{
  "positions": "learned",
  "attn_scale": 0.125,
  "init_std_o": 0.00336,
  "max_seq_len": 512
}
Each number is 128 + 32 x the weight over the matrix's rms, rounded and kept within 0 to 255. Layers, rows and columns count from 0. Numbers have three digits each.

# k: layer 8 attention key, 128x160, rms 0.0855, rows 20-62, columns 0-159
# q: layer 8 attention query, 128x160, rms 0.0849, rows 21-62, columns 0-159
k20:112122121103102123139158105162103163101099136139152153129131120119128153172110106109131120081040122176133150107169142144127120159104107130163125143104155126114123099138146168113074106108168064120148086112154146059143135147081112145116130160095144113120150136137122152110137172180137094173134158162121139058164099110141084077100144145111154059134201171156143166092107124125144169119118131156192113119102153108161151127096100146103130065140140111111101139137122096152131118130120133
q21:170141108141115106169132125131149037080126163133148122154115146093086232141091138130145104128135116112133138147086139076196105108117090172128161160133135150133098139177107183068077122146110137103048091150160098136163060146186105152147141076107125115135132199159097181134191161137095158122189142102112059138127104133110126151088131160179090161148085156197098099175149113081175172155135138065119130079131159117117119056135146163100133109081139096079103107179146059101125105151138082
k21:110171098126119105120123084108131073138136126120088145150172181134124194169075120177206039164123132135165118108143123054136091156137083136165133152093126116154086131077110115111060116103124124109056087149210065123096153114098115155190155105135142148121160120141105176109051121102129137220098195096205086139145132137089138161104137162123141107110163067137115156170094146070160113185125117151134111145155144113081114112155148155116121116140183161219063138121153115109161169084121135
q22:074093121109128167121168165137128141090104126140133139153127197087109106120192124127154119121090065101126102130062130152108124127138149172122148128130111149165133185136139148096098161170148133196136095142145102115119146101160106156107146116112121109103169092127129159117094099132145157087152121089092127146135099145116137100179073111119088112110073174135076175096120109119164098148123209132142133183108055182106131130172146112130104119121149082111182078122184113110148163085116152
k22:150124171152116127093166153142125119102184108148156158140130106150143059130185147141102106163130124192177109123098119140105106131108136124153136129090185125134109166153173141064099063145110122133174119125113179092074111147180119138128172093095128139168213142052141135117052088138169138217093147127091154106085110151160090055182124089098133135129110123102097139090116126110114172162139130117123132081095093116151096123111114140148143090133157090156148106121153154141114152182065124
q23:168151110130194170125071104123116095155149131133087167139139148085144113135080174065155165181135114079135125123131111142153101152144153124133160127140176108087154186172161138153101150152102148128164127160129152155123177076125086163153139128098129116196176123156047118124140064131131088136104081114191127077187125111108086142108085077147133052075122150109120137077159110160085097096080151129108152108138169077152138119084095075091141159117146114149132223100160126152089138140125195
k23:120153142161213140080093130141073110104093105094145132140116106147114122148145067147119132098117124114100104143099172147111179084152143140141110148126167089138117156142094107109140178087113127106126080065108106132171087107103119091119160163141120067160143102178105127122124102163112134163143132108106139082103122161149161166150147141111166152132085161185191089144150103155123127091056115140148198084089158095129155122114146155145162130168083183142167135154139134133081093180150145
q24:192194167125142161089182102239086117179073129165149109152092160129149128174097137139097153115108089151096129148078111104120117146097124137122117144154103154145159098110140118044108095087155144130174182132173144109096178088123163177111112157097132072162117137167119150151173132117137105145099143139148122108143091133133075082133124116156132139132119147123113136120131159122148144077168139130046173207127116134113148095120167156074120091126134132092060150163113138128110074034112116
k24:158074188179147168074116093129056202124204099148084150169152148145128134171159176113202090132096065108133128203154133107145122176048112140084165174141149100139110148131116124118080163109128121134144111146123061123133127081129119196169136095119102123057138134161150201114133170168157082090116116184154079108114099056114138123134140148129127073127105104143139097148159132150090122158170158098085137119113171128113123142073151099100127127123139123166103153134108135127107148107113108
q25:125168135126109133064112106079158145162157099102090164085105066197089152126140105127153136129107128140117128148123058175122131120082149065114092114150127110110066129161191143139153159160058109111143116108131146118119170151108165149154129146121094177150157126144140048138117099113143161136079125096133179131158175160123118109079114130150138090145159094047083130126142157161095116123133139135142106175082140133131101098124140147142155201162134137077102146173140142107143110119147193
k25:142134131136097119123126108088120168095095108106130183099087095140135088116136139101148164117103121154125133167157069107098162138133118102121126177124146140132103104171089140105161117075186135147129121107078130129129118141108175098120157167145121173134154115126123097171159119142142116125144147129142151110149145102127167122174134074136127143043146129131146193122118100145127037095085173153160125136095168097131123157105096120123159155130137186078159151146142091168144126159134089
q26:081096152092166140074086139109182145124112079093129139100110137138084107050140169145101099118197167111137151119155088144113189182102128157107070161126132112110135146143163127086117090122094135130112108087107139169092155183197118130126120158145130137183074185115154112107135141120120088150097166129139130151057138095129172202138158186104111111142067094083185098102082148111104199106102182149141152158144151161102111150154135122147096159106158102074156106141108128091072123142180148
k26:107143071141176130141126085159087199138107147111128100076047170143115124111165164122160165149178203145089160142120089148091104146087109091133093123088120165174070128196095126138072075172148135111108090166154184139120105158133099105094137135114136109164170184118125144110157148114141146082189109111113104106157133142056153143127171168132115152104124135129077135134130160162083130098113105172166064148113109161099116164119149170083137137104118134147149124128105128121113120133098120
q27:143080100201169123133125108245146134157148109148146142168163161099108112147088113098133158167088121136129215214086120162172122163106108148136080134156147137139119126147147091095125135124113142079149144149111106131108093156126124121042113151113120157167140154107124152158141099172120108108100091169130107084098104078127162113163096114126159133116102121124169149130146158080094066166110078102153119115097108135114107135131116117155152124113132112117154101080141131127138107180117109
k27:157142096123137168167119117150110175135101145186175166173129154088124135089114145102133127158089131148140132116120126138092068163123128156140145172125083116182106106098107098138142173117144120145156151115156090113154118114086134108134162140176120158163150091154119119075081149126189114124091096087118071146160150169111081164160125082097152108173100114135088133137128141164132160129079121109102104086097130095083179097096117108079141140176134127184133103101115209081071123158098157
q28:160131161146137054083145146092123122141130070165105099073101153116098110083167143103129130136159133095119165168117113107153112118095126133102078144135105151147128164158129142162181080114159153142126150086130197110094140195169140115100108170190121103114135110167119094096136141182136102116152136136160155111117121091159160073132187151189113171102150153132139134124104187141089174100131049101097104062128110141142105148128121134092099128132123086153163143143097094142110158118118122
k28:142180098140120139092102115169162118096099157088166105135091157124122120138136094135150101095091137110096146147157101152146126095129145125129147145117135129182091165144131136119156110109139121082091145111177119098166135149207138171078071106103121140159128105148163105119143223165157114112054055085144123100110057177134155078162092125135137139136136097133157103134136128157085111154168163052169130154143148098115125132146152165137080134107119139129151128084110179128080157097194139
q29:160207142080131151121150140187158151121128140074145111122129109107203128119135127128126156187087134164150136121096121113137110110090165179124153152201137062140104117148122133116096119146178115121163139174091103106115112142102122123169126131108104160145129095102088079114130113141182134169086136126104119136127100113120082158156167141156095118078113132111099131146132045140125152109097103089095082148168139079118160107108153113171146158134123173205128136083130097144098162110118109
k29:159154161109147195102167123156147091134132114111106094127172129127110096122124161169111135149120104115141142182157139091124143106072176109075150132120130122106158114129203140191137167140113133132126108141095124129148148105146147118082164154122149135099100142150128095121160115180099082137118163099124096086075122146155092126104173123123129167109113160114112129139105086116191122080121120179137124061125131120152111108136125151176104098120125160175103105118114112102052087122137160
q30:137104128148138120098155068147134106140101084156158133155117102179086138080125112125067091137151190096116144162120093135146118183149127161108124106148151109114169103128109098173089113111116129167063124131072112149118129179135150140177137147126123104115124107120109102193142129135159131093105208178108156136114118102140109158139138143164067128117092149140127196149154102140184108120120100136139143108078094143101113115172123122157090093133137110094136119108106127162143129140104150
k30:135117094118153099159125106161082108170131167136135129115088176098176142127117144086147117165084126134157155175100054090173122134110102094132113136104126109169152123110116129130084136111141114146115140141146132116125138108159166135123076143141108152145138180135079170121127179093182112126113171119097143134182171171070100106073113114145095129082149125163104111104176121164138152139135135072164141095118105158139194125118106134149061141160120122144111099111154117095135127152121173
q31:137149123129150156189167136176137147140093132182127163093104140143178143145094107087126134082095154102132113091170138103149168149175109092156136130127163149083115158129095166125093109178111146093125219135164139126157079083143123113197086031141164132153158119092105200124144170117125166142095112161108043113054183133090111136140119145098099176149111079179102133107135165095094121135120135124171113079166106067156133103164116145157065135146122143156103131095134095112156161089105118
k31:094114160069122087136101137151129100191125140122117167105132160086080104192097075160124143095157141140137111063096191120156104187199132113143165145201134133138114156108122074144137112127074144143086109120124108080093086122149154130100101097108151113134151166191083168162134135078159105179153118121150126185086154087140124122125092122108142143161117103178135141178106134110157136100162123104140103092141137170187109134149133052131100149156065148152139096168085144116157159086134132
q32:144115123129091120088148144154158189175090152153138186185135091105067109089099159185138053099111151190131161137152150119122085123091134113083102110163162114108163111147111134117124095193092138129149128113154108162132091131106122159144138094107087112091090081150140204135132093148124156134078094112138112142109140136145127107159121142232165153119099097168164110133160128190136072096158101120167092120116089111158123075123109074161100145152099122108113142161083133122104152144152115
k32:136066128121131125113140094137160145178113103162077152148124123141093144132115144177092080122110123146143133088128070045098093158137077066153134152111124105146170140104107096151116143112123104123166156099128157095071125115134186138110090162189139175133106107144123165136156156085119152122068102115177093167077134114106113151121189176188119091124131159133182148121137126195091082087160054167130109181037131161161125151159104076164097115144093143214160102146114121134170121130152112
q33:051184136117153131049173104109130120146152126146083156130154065106150165138124035135093141103207104132145121111138101135211162194085110128147091177140137092100158152123137097172169107170146126143126099147109136131144146144139170055117093201162057151135131146154124130104180073122135110154130145075149051111144115195053136132181104096143115105123108145117151108085088057184151107114121132133086086160158140125130141132087153115136132124116146074146236106179098133099091097128142166
k33:132121131093151076039150172112113177139126180126167141103147151109128134143161104148098106167149128089121150167139061096086144137112119157147079145147084141079119102142165161119119130118099123075202095091132128170127194115127183124145118208111161129164133059122124124141145149148123107125110138131142115103106119095111089145160084075141137135102139141057101047113117143203103165119080156175180068095108072120120159157138131150172152216105122116076143160149158101083121120111136158
q34:107091172145153135153117118115133045161167074125084161178152115161139180157086183125169128119111107136127107153096149067131127126156166116149089111083129170117152137109111112180099143180106112118095148095108114113056141158140179134138118150141137185183113144129120116089115105092138075213152132122150143088145131116095162115149088131099196124159162054119107110068143115131121131154085113167145087134092149214139119105166162123149043119110083127119133146065152106094146200134131110
k34:159150155131120092145111133133099144136128159208148119089083117109138133143214122157134122067132068123155093097091177126101067146118111193136177117133141172115107138158151103121124140116104133148104174146120060090129142118135121145192140185173129091107106175167116091072144143164119137164126174140130213108143131128068125120139139106077087154164105107121159106100172091103087120089134145101131185157091099086119098160109147182125170132118131136120134090070081126128142137093140119
q35:077168104154101128135102141108136099174118150189127140140089138090163147097102110083121086159093124099172115108163139144113080135149123156177177122109134114114088114144086099125108138112121156141129154162112111064102118122152100124136106105120153075130179157119167181100123158135077122132166074137152117102185091167146097122136115199114145131151119088108142111101133183134140179117106114117143153158160127119137105119132143134122149118117142142152067155125069182153049157168101159
k35:113130107182152127143177143092170125109112134173096122106115166121120176150095120188185166146115123137118091117103206107176152149122118081123160133095107083123092143132119194109158114135116118139084098134147139155218115181118073059136105133140116113101116141140099114145128099137135125172164141089109070083141143156178117131110157152163102109127068081100182112155123113172073141138118159082156118112114139160131138097126123107112139088114139138110076155161085148137118155183138043
q36:128142174139078169046159099110112103074113140140102139151112154158086123089177105172145137150101074168159153112087095101093135148142120128093130179129111109117169107123107134149133159152213116124080072088095136073123137120178109103129123148121099141150155154096107113160138090130152163129039138139163143147131155197125085088159115104125133146129119083098131152137112103128101124120111152091180094111154166130127090151147128127080102119156138207172133144097164155138155153163140142
k36:113149144148156104093091135138136095115152140132101106124129135139120126101115120117089124137064116164172122159118154139091161130069128132116083185137124159129148148130113137117162190130144128113152139084096159138112153148152204162093101107166148101098153184147111069086111123118179124093150174071140127097126148116133206134103139079130126123102148137150117107060085103123159117043161153171110092148125135198146109105131131101151134123057156134092110174104156139140155140171097122
q37:159066117093160106112157107108141167148073118181075141117150150147141181112119127130114101111150141152113169134084110154100174164135109192134126174155083152136173065103130143114138182170121144141085202121118139088159170156098145124095073143150118098158088097142123141174173100167129123135121153150161144128106132097088076130071139146135165107127129104154154109147132147123076062112087164112129143116116101147132128124108137107131144091082149128110157160137155072086098114092146100
k37:140107171087157132091138143117109098183147095100135143145118098091120133116120182112150133105138112139106118178067078113111104176132083150084135170154060128194141172140088117176119069142141192184127150121142130159111180100128132130093127131167123082186118133166112147099111101076104090123115115105107088083158179112120116092119159098084123131134160135150124132133134156192108134190126095143120129138130126153164161099110140122145133134109108119133112114113117114147134181133180117
q38:122132166156097121187159155093095118114134149117090122186070160112095097172111135109094142118079145143104120138135138091216093147195109097135205115144150118087098103147101097097047129153129075115149178122121162173140072112115065146155140125095115116098161110117152193139135167138112128154087118125153105124138117183071095164113134122182176103140138155123154166085146111143151126184124131118111177092170098103116150158109118149130183151107089097121101104135115110105133188125105156
k38:164117166131153099156139093103146106134066105135161089118132116115148151124119081161110094160143149176228160125142163098111123138153155143106158136098145089115151108046099150131135098149110157176126155080121131108151102100067157104168145077135097114105118072131125098124146116108134118188149159160121125119099141113091175119087148116157143121179137081176149192138168155166066126099087123061168084083136185114136149164165083092133060147110134085191103147171106145097160108073142117
q39:169085105088119119079150144146118113141098088103098127153132087131098171117118138087140154154133166198104140180100088127091146169112149119105125108136104118103156152085149182149153135122083090138114053083134157095121121224145173141108145168137160085193142112199087120147139063141115140104166119127107176141148089137112113086133066174149137141140122113180108083114094130126093180095115111125171089154114181162110151103142108155117108132180162170145142146109110172122112064153165096
k39:169108085141144127121108082129130134132155167129110109193133147105103180147076148073149146115135109164097036145129100153159068099113109097159155131123130171172129169154171144066111108136122091054156144118142132159132164141106121120130139135138165156142116136157101103150095133113082106097161164152115171055150150102096080175161124086091090129094134133163131101119084071140116092088145135141127184192104128173120141174127139079121143095153131105133180116086139107180122133191108122
q40:102115097155106125145114096145183144103109101154156170169206215161114118133087121153132082180123115089124174088101129075184168197159101137112125080143108077128124147156135125140136149113125100127113160123097071166116090166109183161146179136105128162096126106068113142081103141091113110157139102145093137130120094182151118144110119107120179112153167090101127091124085172161055126094171119125126117119116096083096141122149143143167074133133116114140122143099127160098161117131119188
k40:144122084100156143120114162102145195158080127156064140124109087177160099125113142140152114130140165150103156123178093091141102106138131118138153129145145121117138088103113133171117154130118085105160135099082080091165118166123087118123076180177129129120123133199090119114133145079125094136105156141096155159123150094141130095100163174155155110102147082097101143100147153193146153097073138111107085111115147095123171109099189135154132174138094177141159144130128148167115160181069060
q41:130177112176125088102170131113188105141179125129106160099105156174140135093165108135091163066181092143190120146086119137126154099116095135120154099129138120144138154161096116164134063134097115077132127096091143151156122153135150139145073139119167122171150119114109101109133117127158142135164104093129076111137144093182165125110123121126086107118099091202131157084144115137164138139114123101118132087106160173127127136113120137117145115074133174107127125092133148103098100145172139
k41:133133107110131114137164148155158075110147100147132161090148149130099140110114057106140136146142150081107120149100071143119070124123083112171083137141149097169070102170111124151198158093113126091063172158107123108112100131166148103147116099105118135126114140098146151088094144138098097207140137119113137085172138175081171166109098094079109172151120110040154143145148124129183132145128132140145100139129122157114105176158101138101123142153151096105134148161155179101112125163162115
q42:090105182162149160110102100134119117164113094142103078123124138100192178158096103119137127138086145085108137116106147107120134044154164165095097166158086114167159140171125143147157129070143125128099122107144140119130089073088100056189117095148152093116147118123097113064094142129157077091101135108104131104101142120161141085125110140120175173113120182155102172142068121138113058126143118102203109152118165153096178132160154141151162177164137136070133096099207115153144125126202091
k42:102088115151156101172168127091134113128138174139098142136126088137139140179138127125119134140123090155092122119128163170192050089158158106076119096118096139187055167191177104123150109125126200139147140120115085110093118122124136215171126134128104103122129142107113094139076141123100128160127089080047162186154137120240184132106050089123129155149145174127099144084175170116178153164108137182130191093060125068117103147121143080115152067143148120139086086107140139149166077119147144
q43:121129130151111110077126096159135136079110137109085112116136116118107146167110059128178122084122186147146132150170106095164165130120116152148144132106140113155110088138148127140111138110130148156125142120172159140173123100114077164124152114123107139111117154127198124096120140120145108115091086105125091095079109136115108106115148119175089087143132119098165120051196096172087141126119145129118173106117157142145106147125169149129175118112177102140222127165167166160101139117127151
k43:157093139089125157142185159130107127155094107116209120084124082153125092084129095120118070131176172174114105150177071172137147128125121081117108121139178101081153135105088121153112123115150176102146101059182111125139141144150151093187156152132137119127128111142137136095138145170156132137114149093095152150160115134140108167178124052136143120108132150104174080115115132157098102115112152158141099098150136181087100133109176083070075139102092114169176127136118094071170160148122146
q44:159094106110096116170140172100116128068136104140092114152120120127133159108189150133179161082095133169095095127096171117119108142124141147154138094112179172183126069116116133141109076115139181080112143112112138198122111171157142162173105094115147123100124113121166094130146122138152167129102109134104131131079166169104091140159101135089088126100116107151161116185073093106114100156086122149162109190158155087145136107156125165143154125142111084113153089091134133128121096156082145
k44:096159086104122112103127127108154150117158149106137097103100102154119161133109108141079174128143104098192089104113135143140125151152090099114142112194108130104138102136103158122110115111163123163137095137126174161107114132181159149110103113124108127080135136098141090123107099139129134154111107149131147156182152114103149122185119141134118125169145170140131165158143145099153153145155147124083103057170116143031098177107094084179110136129156102154144131082132076113091071169156201
q45:114170202136118102107076182136125113112132131122108093156088076180097121060127132139110185103140112080170135120133131100090112150130166109145046125186096123112130121128158123131104167128126177111104138199121135122156127142213138139098174153140139108191127113185155115145120067120169165106116147131175139120208130119111124078145096128123078143134068077150101089107118117156160163113164110078127108193086137127070095055112115095166180152172140122155134194167126139125141098164122079
k45:107127080135127142084128177109052100090119118121086129144134162117169167096156106099090139155135149125138086164119129087105139146116106103105097217129188171167111158172140171151111103140209137143130083144133092136111161152176163047151139107128121180108117136093112093159135156147113086105192148171138102093142078111092096090138114156162137152114173129133141095047071082101120158085117133154128158129135113111133159146144104134184056067210152121150107091148125158220121134108103138
q46:178198163123089156101170086138063112144152119140078117084119132171173091101130112133145171132193162100151190166172130119137209145123158162155117116115104104090117135142098160101115103093106137133143089147080167066178134078161080110165131106133154141113118117135163189094138185129173105158066136080121112123152121112090104141100149127159153117106126116075143157114133140145155127156112167068136084154143148113106112156128112114143164081138088081141125135080116135121127108126091176
k46:126168135133157124162119108140144121164038132118127119113121123180082075179128103100074111123152112113107165174131117177170152149151186105097059128130147157112104155201090131123168127112111144129140141117096132099124114108113133139181108104151140153117114120142160086079153121113143155158164149128125114135145152058087066167087117134134088140165137143160165084105067169177117165147141179130133086137143161090149134075180072141174092145104104104130125100137064114070111137128149139
q47:146169120177192116097077144094172135126147143092096150084145154143133059063143175106132126101170126100137149153127124139132131163103144141116154077120152201145157145100136182059105126071154105134135043115123098099120147160152184084127043187142150103144086132167139086175113127088087103148135172138141155146092111105051193099154104115094055014141138143101127129103148106148115117115172127169158149124124161176190134101107067117114125139156212185139135110139107110155080130117160148
k47:165188161117092163137124131129132103087138179153129106085097141149146111148155163068115090109207178135128074140110095124109172133098069145112173156132114194164109133153121167022106126072087112121149076130124121082124126138092178125123093107123147123164107134162146138108150148107137116059108140155108137051192077177111190110129164186078162164127160223110150139160082117109113158118114102120117175117166101107168102116128157135052180117126142086098143167116143063136070123158104173
q48:097116141136135098123208091081134164144128135163068140143127107147109120160130170130095128123182160136093121134140104163142098160097088096127117095112162095106128121112150144112137120150120093162160124129160189133138125123079170109104053129160110133157077111106134118100172149035149240147115162145139136167158155118148135103127102136150074050144171109078098089127140123096118194097149171142130075139148200141123164115156124164156084090134134138058103119146111120119124070164168155
k48:166124164058145137114095144101131158135126125142106133142096162077093129092153110152156115104149181120085120170133114154172131147073147141152087124130141091185151114150092192031091086121132106067136111153158120131128160104113187126115119144160144106088124137095141144128125095089169163102108155141148149147154129047125095117150161095148124110127154117105142205182155093136149097128107143192144152125118136152159099136119084149170092174094068079138181122143110107168179140103168074
q49:146105076174171162174161108123120148165152162117121107188122129104177093159145130084126135138156129114145116134136142127167163079139109134095134146120086136095100140091150106161144186144139165146154118061124168133194097138077134076159168105104098108102113130110098093067114096115157102152119084134109085161107101130138157155150113128157134148140117133114141142106120142121158114125179095189116103118148123122085099155143165122146157074131125084126156157128128102124052129106098116
k49:124132122101134161139115118113144134106076132114113135122050086122082156087111145129108067139098148110061172147130128138161174127149155181163118111125145066122135160121140117165125163126091147171140148079154116136132155125158091092134118125116171139151141114134153095187103155102158133180128136140142143132085158153135079144139140038111095085180037120078115161131125145164104142158133125114105138132127133086127059128189181090132157139145127101129181173128151121123093102094118132
q50:121125161111094130130109160167099133137156116169175096111124112151114162057085148124141094176130084149139125111152084155138105150182140129166192108116046135103148137115124112134086088205128129073100136137142152117089151136067089131137101109115171150155156113090129152156212123060171106097163130127082139143099121096066101116136160146144170100113131148104125090165113171142153139183119135162087135113169142082085079144082118136117131159179111098125141159126140136114143129102130138
k50:105150141143113107107104110085134132113121082115155126113104126141105131130153149197107181128086098142101129134106124137080136169183148129142097142127135130091160160081109073139098106129083130094158140165137121151126139110150179153139123133129181081109155144141134103154151191141088126098202134146128090133156120102110098104108169195128168116148118065187163179157151045084126150137106190151143138142209139135127182089119124091127118138161070096103072083080140120110118092118120061
q51:138154120175102125136070128162127103097076165152164108126197145105134151204113079098119116109133092122127077101200170111141083138179119114155193131122166149110143116168154122072160158096114061082096125115140168093159139136144143200155111132127108140086100144154094123087159144137137140080053126109085096129087090146177105152101190211163051163207116112165158137147121116088104093122121152137182118127071135088136101165165199101122169109185110113101134089087138145138089133112133075
k51:107110135094122143167131115139162045127133116147152111066099130086167080158036121161166114196139059145154101120114155149134118139133093146084174149111172137140153138132130147166105088153164149091109184144098131108197115014132056182156088104172083091144116107164159121139139088161086111150134092067119148149146117140110115174158161110180179115096109104143112150139106174165120149179141165180056109089130061102112152149113182058082076161185082102140084159120145095185142184120094187
q52:095100127124136094191119164176145141120102123145132118111152114112142087134166103140128087160134089133098155142120140130155136068153163094146126124159136108127132196079158135136126135110152124085157063123075129134108135066147162165122141092136125108089160097145122210107128137140117138117125115095150146117121106162136131156130140130121107158144108125094124107085072112136091127088132121089176149053106133169139185107144083127139149110166089079098121120149133160112164151133130129
k52:134135163170115128173109132136182134156139122112076118144097133136140110181116125135075120097175143138100125084141131090116131104145148136119105068118185162132174106143160080104144076109118142123194130106118137134092117120126084089154122146160072139088107097096164119148060162096134127137154122092097130136120099102131185134126122082147124105134166102091126121090083141137126151099159120110105123142176120163123142186116117159148106173139135117162198127114151173136103145178143114
q53:135143187129051121139138154142132128138163143092112092165164135138154176116081125082138136099102094161141159158123095173087057188136134130103138134138137157089143105112141160167113116178103169123172091114117119117161170123158079153158112127093131179098121152141134108159107092190121153076128154155125025072072120113172128094122105110134112150106165068119138105167159105083104098138139137204107139162205100094082140106118122094129123077057187124211106136143092111139123122131139099
k53:166122107113079178099189148182180133084090105100154093146105135136137165108122113097142187165101137129170102147020134084094124156141112107178099148117064114134097118114166106177147109150143153145164137113088122147165120155114128070113140177107122120085141099148092164134192110124098109183182126107122113144140108154099048147192116090110123188138153067197150114109118133119174088118180093166127156120136128132107166138075114076106129135135165085173151177109199127103114123118122151
q54:145144077179122088129118124143166120166117094102134113115111095130147115089091146149093158134113116111144135118090133131135120089213118156096166106135110167121134159189150093158196158135057158121165111126151179066088053158145154138139154176140183152109141109120069098146136104068112108161145099143106126124148187164140159142133139105094101127173127106064111189111163088144110119134085115144142165124119115142091150103146069086120116093132164074125170166109143098146163126192102102
k54:115163130126220109134180164126125101161147143107161151159130101132141120158111129097104110142177127119126122107107141142132155100161119151115143162043119126165108108109123068114177141093137144116117133144120134079179129123124104102137115153123123182109174116164135097143153180126117128145143158091154166119131116116096168085100082077104107107125114164099122132138184097040111113179158107128121152096137122132166135157124145135106098067226120063096164100166143138101119122108161055
q55:167095148175138108084102134087124186130156017130142159130144121100159146171110139082091213129128103147125121182091126163097095169113095110126116130129113107122048104089134138117143057123099099131177134125104118174088161112089113101103054156150096105160100144143116088114082125110094096170081143189102135149115155182135094140144136112164132084139142136127178159145112138166105164113099184135179163124094183157127130150182143114099126149187159158124146164125119111118149099122191110
k55:120136137165157113088139107161123108132177098142171173097083147088137085106127140070127204128155090146117080163121114129126120109098088147142170123136124104147096135182107167043149132129121141094175179103139123126136060152110148178108121133134128130087121109169173100113120117169082155109131072090070133112109126146131153147122170071145151116109148139156112193163138133133168136161067083135153116103092150129106133170122194173106153082106120120095115120132136139103178105074196107
q56:144164126107161112106138124123112065135113140166136120099100127147130160154093164121175117071088111106125202172078127098120108137138108097064173148134126097100117154086160130130151138130097150159115106125086097118151142168115132172135094136120140137117114132166122134199111091107120166102136166125158136117153124120106127059163147121123166076081145131183087219084167099168101160110126170091117158138161103140099106119122115094177141167137122095093122198133127188155111111107105158
k56:148137123096164172109079224102125042125144078091145110115112165113077165128157153064132112117090159161098088166137152064155085133147129124099162175111177160163105148154140161098124154074139091176160115134140142128097130135114093111151101170106076107149167149126115138165129120185163116135116173139124091105224136105084148103137137112105123114130134110154116124145142104152122129113158101097135124130088166109144191171096125167085110066126106131092164108146142111152142132128107100
q57:129141157066041104179153103163164070126113169105174118123157154132120148176129114157131103052127113156092151112109119154094117099150133174129181107119151148128157111171099097133125107102121135151152116165099128125150105077081139124112134109085187123117158162112195154116146152160167116047131069167124111096169062180137158141058138143134095143148172156121159080195165106081147113218105087115150142080138130162139091144075140141083114108101163053104161099087138112159175087124127151
k57:125137071125049121112190127115173108082133169152195139110119039132120090162148134092151079119112125122158130109142163106144126130162155169094089136143169157150158088060109114138107129125102152107119131152093126171176089116142116182166174106157134097157089119125167165062117107173079190130128156120116125121109089150144087159134085149074091106174107095156147152130150194059193089216154163118102091112152143144104160150118067085143164124145074074150104166150087135103163150141154115
q58:119127072091098112082179147193091107137119125145126114123154182112136153128131126123109130181176112130147166084172089152103102127074149075104084104161161142146149115140089146128128152117171135095081130137096086143128153171146098153108112127114131180150152135178152102145181108040166114152134114100078144136044136169128130188053131088154124180130099039123072083196128084104151099085158160151137115183128121114099176162131154145129135158159130151137085166144156131117146089068164106
k58:125118099110121126110165090093113188107111092080082132159167216091118054193111123114148196158127077118110123128094132099104160136115124144134115123162147139131162139155114127144129121146160099069141095158051125214120171134156129105132101159173198132130194174159108136118118108143115088135104109122196155153143138113171064168099174136077091169103110170169113135076140130157123131102092139132099080135191133119103097100033096138131085103100129153163166113124157108199139129106055155
q59:148123165123097176169039119156085163151094148140167167128140155138194210146159097114155089104099124078171189034126110145122095115135131132103136140063088130110160201137150103091086172131156121123086095147158114112125140091088122117114131117088135145098144093172058173150134110117176113079154135178076110134164150093151123149116179154151121163129111128140168081126162130098115170188085128115091133115130100091104152186133132156086206126120139117131111104141086092100106117123077109
k59:138163125068124126116149071172108071093101134112092159157137095141118093124069117165171124122150093157087136122148097156109124166101103120161128118103152173139164174069154132192126138138117219150146107124126133158213158087101109139129106125110116122084084166104100196152116166152098201156184097063115093094128126123092109126100120133132130119170113148144125152112149175105135123114169092101127143147148061095148171038130139128106070158138156154141076149118146068183151122109136082
q60:163201191053123146180153153169138137102098172126184092172138111104112080133151162076139144176096099141176162074168170183151121091136128141108089144160128162068108121108089148094102117151133168067109187117108113168104185117107153113154164102120071105116086146164163103121136145137149133061145156071124112127112167089172099106126138113163125094099092161141130124053141102097114148139145144096117131111094125152136147083076153192160138132128150133154096127151066105142141108088160176
k60:109129127132097148077082147190093215099148099121096143127116128084126103060071150148150112194117149111130137150158135076106117133169149076122134100130115138172157125175114171184055110093151123158137115157071127150156145130163130132121160143093151160137128148066125139145122120128132113132124113158122129135095108142162158173105166145107164142134139081160134138139065072124138104103166088138127135132117102129165135106091133157143085092128148119122096095172151137082100095126125149
q61:203155103095160125109111165117113149135119117152135116078106096141120064058183118110124170126109158185138117133070121179147114094109111103172123197084120121122107117080089136113088146135114157143145134128143135190169151163099118149130111126195132100127149174159146083104109099125126105118166135075173136114146127146113164184103112148169156148138099188109133109124083091132127110130152112147116108156135149152107127105106088169121136108129134165135142118154116094119073124107149176
k61:120085097122077121121088120126138175105113103115129154102116116184183145092092149169102105155137125128134156145090064123104149157113194144131132108196124108148117162139141133100121128099114144117107125143140121175108147170141123131112105155051188166156107174131184100185091112146187132103126088120166061076085120167103154106107128133091191167079134182112117134158107138151092102158102120132124120152087162174110083155156082145166163154127140119091117115123125150139093113127139136
q62:169134191137136120123072076102096170094157136115170135071117121099145118142128161079115132093068170181123109131125110146166141109166126127129162143167138133095160159127117162093111125167138131107134114147140130126108086166124124137090133153133159090140146131128164116130146090127145153112164090151152106101166107099113148122086122156159144154161145160171109123110106124107104143066123105164071091120152167203135119145129118172093107110131115123053083157115148107130123098137114041
k62:100172127141129137139118087116154130111092075086167124147135106162167164071135126133143056151113096143146117128102183175159074139145075141089149117128137128107104141152152153120137140166107118116085119137145127170104141132116142155118159137113143160116080121173186159138098155124133065136143132107092120132122114116145132075153138118103139194151145135173109165177123178104089085090104151116075158187090125106146187147137079132113123153104082090114130108160114169128138130100125101